config.yaml
num_attention_heads: 3
bias: "qkv"
tie_word_embeddings: true
init_std_qkv: 0.0636
init_std_up: 0.0636
learning_rate: 0.00307
beta2: 0.99
batch_tokens: [65536, 131072]
train_tokens: 619800000
Each number is 50 + 12 x the weight over its row's rms, rounded and kept within 0 to 99. Layers, rows and columns count from 0. The size before them is the row's rms in percent of the matrix's.

# layer 12 MLP down (transposed), 1152x192, rms 0.133, rows 357-382, columns 0-63
094:54 41 58 37 52 53 63 58 56 50 56 27 50 68 23 38 30 39 59 48 53 40 29 60 36 53 60 45 19 64 59 53 56 44 60 57 59 41 43 64 26 55 63 45 52 57 58 53 63 69 69 51 32 49 52 50 39 41 60 41 30 53 56 46
103:42 56 52 36 56 46 55 39 55 35 41 54 64 59 51 38 27 57 63 58 55 38 43 58 43 51 63 36 51 26 41 43 53 99 32 56 40 60 72 45 56 20 43 53 40 42 55 48 66 48 55 60 56 55 55 54 63 45 45 66 70 79 31 37
139:43 41 46 35 58 29 34 57 30 62 58 51 49 61 54 69 38 46 60 28 36 61 61 56 60 48 60 66 40 50 51 81 29 47 36 57 47 48 76 24 54 45 60 40 66 43 60 67 59 54 49 49 52 35 60 42 65 38 41 47 36 72 54 43
118:51 38 54 54 49 54 52 52 53 39 52 53 27 40 62 56 44 71 64 41 43 22 52 62 50 37 37 47 48 32 47 46 38 74 32 37 39 64 45 40 61 51 75 38 67 53 37 44 40 53 68 42 46 57 37 59 87 40 60 41 59 53 50 31
083:47 46 63 48 30 19 52 61 46 27 47 58 62 46 38 47 27 61 73 54 49 52 41 37 52 53 60 60 61 60 58 71 62 34 47 45 67 36 53 39 40 35 44 49 49 56 44 49 82 54 32 32 50 47 43 57 72 36 28 50 34 32 52 42
081:53 44 37 52 70 38 52 36 56 66 42 43 46 62 45 79 62 48 57 69 47 50 85 70 34 50 56 51 64 53 55 52 39 48 54 30 49 35 69 61 38 38 38 44 52 32 53 59 42 67 50 50 37 66 62 64 54 68 52 65 48 51 56 56
101:40 56 48 38 55 48 47 61 62 58 32 50 36 54 50 62 37 45 40 53 38 54 58 50 35 63 29 58 76 40 82 51 47 71 62 40 55 60 23 43 56 54 68 54 64 69 40 43 66 47 43 68 37 50 38 26 37 41 55 56 52 61 47 57
111:34 51 59 44 52 30 54 79 48 59 55 60 70 40 47 49 21 51 46 59 36 47 47 51 58 60 50 56 46 39 44 58 49 42 26 30 49 49 71 42 74 53 66 40 57 34 54 58 51 55 69 29 61 43 57 66 38 41 36 60 39 61 41 60
069:47 52 37 62 54 39 62 61 50 54 38 35 63 59 59 57 39 44 60 39 40 55 11 29 70 65 44 49 50 53 47 50 61 53 27 41 81 44 58 51 43 66 54 65 54 36 66 38 65 39 51 50 79 57 53 84 29 64 58 37 43 55 39 48
133:71 48 46 70 64 59 32 57 47 36 42 36 61 56 29 52 50 34 59 46 58 36 48 64 57 59 27 59 48 57 55 34 60 55 42 75 43 30 46 40 64 55 35 39 42 32 63 57 60 61 56 64 42 20 29 67 37 47 30 53 50 38 49 47
073:53 52 69 45 66 45 60 76 43 51 43 31 55 54 38 67 56 75 34 64 50 60 57 73 50 55 45 10 63 48 44 40 48 32 41 40 56 36 49 63 53 59 28 57 38 43 46 40 47 48 28 36 35 37 58 39 47 72 44 42 27 56 48 47
115:29 59 64 60 72 41 49 39 32 58 70 47 51 46 39 37 29 50 46 51 60 34 60 40 63 43 59 48 46 50 48 25 51 36 53 59 39 73 36 47 62 50 32 51 70 62 52 44 58 59 50 39 40 51 61 63 38 37 45 54 37 35 60 59
071:43 63 39 55 56 50 76 54 49 64 40 70 58 61 29 26 54 31 65 55 59 58 38 61 44 61 52 57 57 48 23 67 50 56 32 31 33 58 34 28 66 58 53 46 59 48 62 44 66 56 39 54 60 67 55 48 37 77 51 45 34 34 56 49
116:37 67 60 41 55 46 64 44 30 46 52 51 55 70 52 60 48 16 62 54 56 49 36 57 50 33 52 52 48 50 66 64 28 46 38 48 55 43 63 35 47 53 44 55 41 42 78 56 44 48 50 37 50 25 44 36 41 45 58 60 38 41 65 47
099:68 81 32 37 48 47 55 73 58 43 50 45 60 56 37 71 55 56 25 28 77 51 38 39 49 54 60 59 60 58 57 59 43 42 36 47 55 59 52 26 65 58 61 42 58 40 39 42 47 63 59 47 54 62 42 54 56 56 39 44 38 59 67 43
079:34 71 51 40 46 50 41 54 64 58 35 37 44 20 52 61 64 59 21 61 46 59 62 58 47 24 44 36 48 53 42 67 50 66 53 49 50 47 59 49 48 55 50 47 27 51 58 59 60 54 36 65 58 38 27 38 37 48 69 65 39 55 51 65
098:39 54 47 57 34 70 65 27 47 42 38 36 70 64 54 52 54 76 44 45 64 74 62 62 44 44 52 51 48 67 49 40 30 53 52 47 47 39 51 57 69 56 53 55 52 50 44 52 46 46 51 57 62 63 37 66 41 37 79 57 43 42 40 39
095:42 63 34 83 52 40 58 66 63 55 57 49 51 47 62 36 77 42 37 49 32 72 69 51 60 54 37 30 59 36 49 50 57 45 64 71 39 52 67 44 67 44 51 57 49 34 59 46 50 63 46 45 55 49 31 56 50 43 46 57 69 47 62 54
157:49 51 40 37 60 42 55 65 41 51 47 41 61 44 46 46 44 64 45 52 71 51 42 49 66 46 64 48 47 54 55 48 40 36 35 43 48 56 35 34 49 46 48 50 73 72 53 57 77 69 61 52 58 27 41 42 44 57 45 47 48 49 39 41
081:46 67 40 47 53 29 67 38 39 51 40 57 57 37 45 68 34 53 59 42 44 49 62 57 35 70 46 41 57 64 47 66 44 46 58 50 53 73 79 47 46 61 69 50 64 68 57 39 55 41 19 40 50 42 45 51 45 63 73 49 56 51 42 59
079:43 37 61 38 63 49 50 30 35 32 42 34 57 38 64 30 50 57 35 36 65 51 33 56 51 44 69 33 54 52 68 73 38 39 51 84 53 51 65 31 54 53 64 43 57 42 42 62 54 45 50 48 52 44 53 49 51 54 66 62 64 49 32 50
087:37 61 28 48 33 56 50 54 47 51 39 70 68 59 76 64 56 49 71 52 72 45 49 34 33 56 43 73 38 65 35 57 53 56 60 36 40 40 47 53 42 51 43 52 46 51 78 49 56 50 55 45 28 37 32 38 74 76 49 51 61 77 44 67
109:48 56 47 40 53 54 69 53 58 53 30 51 42 30 45 39 29 39 55 58 59 40 44 54 61 61 45 31 49 33 53 64 56 33 50 49 45 38 60 56 34 42 43 56 59 45 40 54 95 55 33 52 55 48 38 64 47 50 48 49 48 57 55 56
129:40 57 51 54 47 37 55 53 65 59 54 44 38 67 60 53 58 33 44 51 32 47 61 54 41 54 41 37 13 54 37 53 51 31 57 66 50 21 40 67 62 61 30 40 35 32 69 39 87 47 49 47 72 54 56 40 47 64 38 31 32 44 42 44
095:38 55 60 47 62 60 43 45 58 58 30 54 50 30 55 42 42 52 53 49 66 63 25 70 68 69 41 46 58 54 59 39 56 65 19 21 40 58 51 36 33 50 61 42 54 71 49 53 60 66 58 57 64 68 42 61 53 44 40 57 53 82 46 37
098:43 53 58 56 44 49 33 58 47 44 68 39 49 63 59 53 58 49 47 56 53 42 51 46 65 46 51 39 41 50 65 51 49 23 65 51 57 57 51 60 66 38 47 61 47 78 68 56 61 48 39 47 50 74 36 42 24 51 54 46 51 58 39 45
# layer 12 MLP up, 1152x192, rms 0.179, rows 358-382, columns 0-63
103:57 40 57 42 34 39 50 46 45 35 49 25 45 24 44 57 42 40 56 39 60 56 39 43 34 41 40 55 45 50 61 52 38 54 45 53 93 59 55 46 57 53 76 48 66 54 69 44 48 54 28 42 49 38 43 20 44 57 65 56 49 58 63 54
099:35 52 56 45 42 55 48 32 42 40 44 51 45 58 54 47 56 45 53 51 59 45 41 37 40 68 44 24 54 48 61 39 61 40 37 51 53 51 52 42 26 44 49 32 55 38 51 45 38 47 33 27 59 56 32 68 15 34 45 56 47 54 87 51
119:37 32 51 57 49 49 42 69 28 54 53 49 63 73 45 45 55 57 48 35 41 55 37 33 61 71 45 72 52 52 31 26 58 45 44 38 55 40 49 38 63 46 43 51 37 44 48 40 62 56 63 50 61 56 45 72 30 54 42 35 50 44 54 60
096:38 47 47 45 46 45 97 52 49 34 51 34 43 60 42 39 42 46 62 57 56 46 46 26 53 75 54 40 46 28 59 34 41 55 31 48 47 59 43 49 44 47 42 46 54 25 65 44 49 57 26 41 42 58 60 68 30 51 41 43 34 54 66 30
099:55 64 33 15 55 55 50 45 48 21 52 31 64 36 68 48 51 46 46 54 55 53 45 55 63 53 66 28 49 46 58 48 46 23 53 43 79 56 50 50 62 47 42 58 51 32 36 33 64 50 60 37 48 47 68 65 55 53 60 50 58 54 61 73
110:41 56 28 63 54 26 53 61 47 49 50 26 47 41 45 73 34 54 46 45 68 52 32 54 75 54 61 22 39 51 53 40 54 48 58 60 41 46 57 51 44 44 42 31 70 44 25 31 45 54 67 40 22 30 48 71 37 22 55 47 57 57 58 41
094:51 51 34 50 44 18 36 44 42 29 51 51 63 61 69 44 47 47 69 54 59 44 40 28 57 66 52 37 52 33 62 17 52 50 42 59 56 50 42 43 68 41 50 41 45 15 42 45 64 60 33 27 45 51 52 55 37 57 44 35 48 47 68 45
090:44 50 61 45 48 49 64 47 49 39 54 33 46 37 39 38 57 61 40 46 43 46 32 27 52 62 45 22 48 50 44 29 53 20 30 49 51 55 42 32 43 44 32 57 47 26 46 49 64 46 48 41 33 48 54 70 42 37 48 58 44 40 55 43
120:52 35 41 41 48 53 34 54 54 38 54 41 67 34 51 65 61 55 57 32 32 43 27 51 61 74 53 62 54 65 48 33 45 38 18 28 47 33 55 30 51 51 59 44 52 53 51 38 61 57 54 52 48 40 36 67 44 34 64 62 45 56 37 57
105:55 42 58 44 61 51 80 52 57 47 62 33 35 28 48 62 46 53 37 53 50 41 42 35 66 57 55 48 58 58 48 46 48 32 61 36 70 53 41 50 61 36 49 43 64 47 31 40 50 39 44 56 50 50 45 81 19 34 36 41 56 57 56 48
117:36 25 55 42 39 24 52 68 38 50 38 30 59 39 49 49 37 52 48 25 55 50 62 48 69 67 56 55 58 59 65 23 30 40 50 47 42 58 33 34 25 60 39 47 54 42 55 42 63 52 47 41 40 52 51 73 52 27 47 37 48 40 46 52
100:46 30 38 50 51 38 61 59 48 58 40 43 94 25 46 50 48 47 47 54 62 39 43 46 47 75 44 43 62 34 27 44 52 30 25 26 61 49 63 50 58 47 44 55 58 53 62 48 65 52 46 30 45 46 45 65 41 40 60 51 44 56 46 58
100:65 61 49 44 31 22 76 47 29 31 28 58 39 43 50 50 59 56 52 34 54 48 33 36 54 55 55 45 27 43 65 45 57 16 34 83 52 59 46 42 20 57 57 50 29 45 46 49 63 53 55 27 63 21 42 44 29 56 49 28 53 43 57 54
105:37 45 46 50 44 34 56 61 35 52 51 46 58 49 79 45 37 24 65 35 58 40 33 38 51 56 48 30 77 48 46 38 54 52 17 64 40 63 43 40 43 48 25 53 60 35 50 48 73 44 34 42 53 38 32 49 35 54 47 47 11 41 63 59
095:26 66 26 40 50 28 34 41 56 45 43 53 62 33 48 61 50 54 64 43 49 59 55 55 55 54 49 01 37 54 58 42 42 34 51 62 66 38 43 62 64 43 65 46 53 53 28 50 60 34 59 37 61 27 54 59 51 45 40 37 56 63 70 48
105:46 54 55 64 44 41 34 45 43 66 48 34 38 56 60 68 66 44 62 58 28 45 56 51 43 72 34 50 57 52 36 12 63 50 67 62 71 53 50 53 41 31 71 57 35 49 49 50 40 22 34 45 16 34 38 43 45 55 52 39 55 30 52 36
102:27 77 53 57 37 42 69 47 48 45 53 47 67 68 55 48 42 73 42 48 64 46 55 46 49 47 46 25 55 52 39 68 40 44 37 25 41 61 54 50 63 36 50 47 32 45 55 46 68 52 49 47 51 39 47 55 54 39 50 48 42 35 60 52
105:52 44 46 36 44 33 57 75 19 33 55 47 60 37 46 58 41 51 50 47 52 37 38 48 74 48 57 40 53 68 42 38 34 38 44 51 62 46 40 59 34 64 60 49 45 41 57 46 52 50 42 32 51 24 32 40 48 51 43 35 35 49 60 44
106:53 30 57 46 42 42 59 45 49 47 40 32 70 73 58 45 50 52 70 23 65 63 33 33 52 79 54 75 70 60 61 49 50 47 41 48 43 59 48 33 44 58 57 58 39 52 76 44 56 36 43 40 47 57 60 32 57 49 27 46 54 42 49 50
107:43 41 40 51 52 54 48 69 09 47 54 24 66 47 55 41 43 43 36 37 57 33 59 25 56 61 64 22 62 70 54 60 60 43 32 45 55 59 48 31 39 64 69 42 54 25 46 51 45 31 45 31 26 55 45 70 30 69 56 54 40 50 53 44
102:24 57 45 38 46 34 62 46 60 43 49 41 58 56 67 57 41 35 86 51 50 40 34 38 53 43 25 29 51 52 44 51 28 46 53 44 63 54 45 55 47 48 33 52 79 33 40 52 48 20 44 59 45 51 39 59 48 40 66 35 31 31 41 56
097:62 59 46 34 33 32 83 57 43 28 38 52 42 48 51 47 43 63 46 42 46 38 34 36 41 68 36 46 51 42 66 37 54 38 35 54 52 47 47 40 35 34 50 48 34 46 36 35 50 67 42 25 43 59 61 48 44 53 35 34 45 54 59 44
118:36 56 44 42 42 47 38 76 16 40 36 42 36 45 54 35 26 34 45 39 62 45 47 35 54 52 42 67 29 45 23 66 36 50 50 40 54 49 44 36 69 52 64 43 46 47 57 54 59 66 47 42 63 39 63 49 46 43 50 60 21 68 70 63
107:28 52 48 51 33 20 49 62 49 20 38 46 68 53 53 42 51 72 43 46 44 52 61 39 34 47 38 39 74 63 49 60 58 14 38 50 52 53 42 44 24 55 57 44 47 36 68 48 59 52 34 51 35 40 63 42 32 43 54 60 56 52 62 41
114:56 38 50 18 57 64 47 52 52 37 54 39 56 47 41 43 54 49 61 54 40 36 51 48 48 64 37 43 47 54 42 34 21 72 46 66 47 56 39 53 62 27 41 55 41 57 28 51 34 50 44 46 60 54 54 52 54 40 42 46 33 65 52 58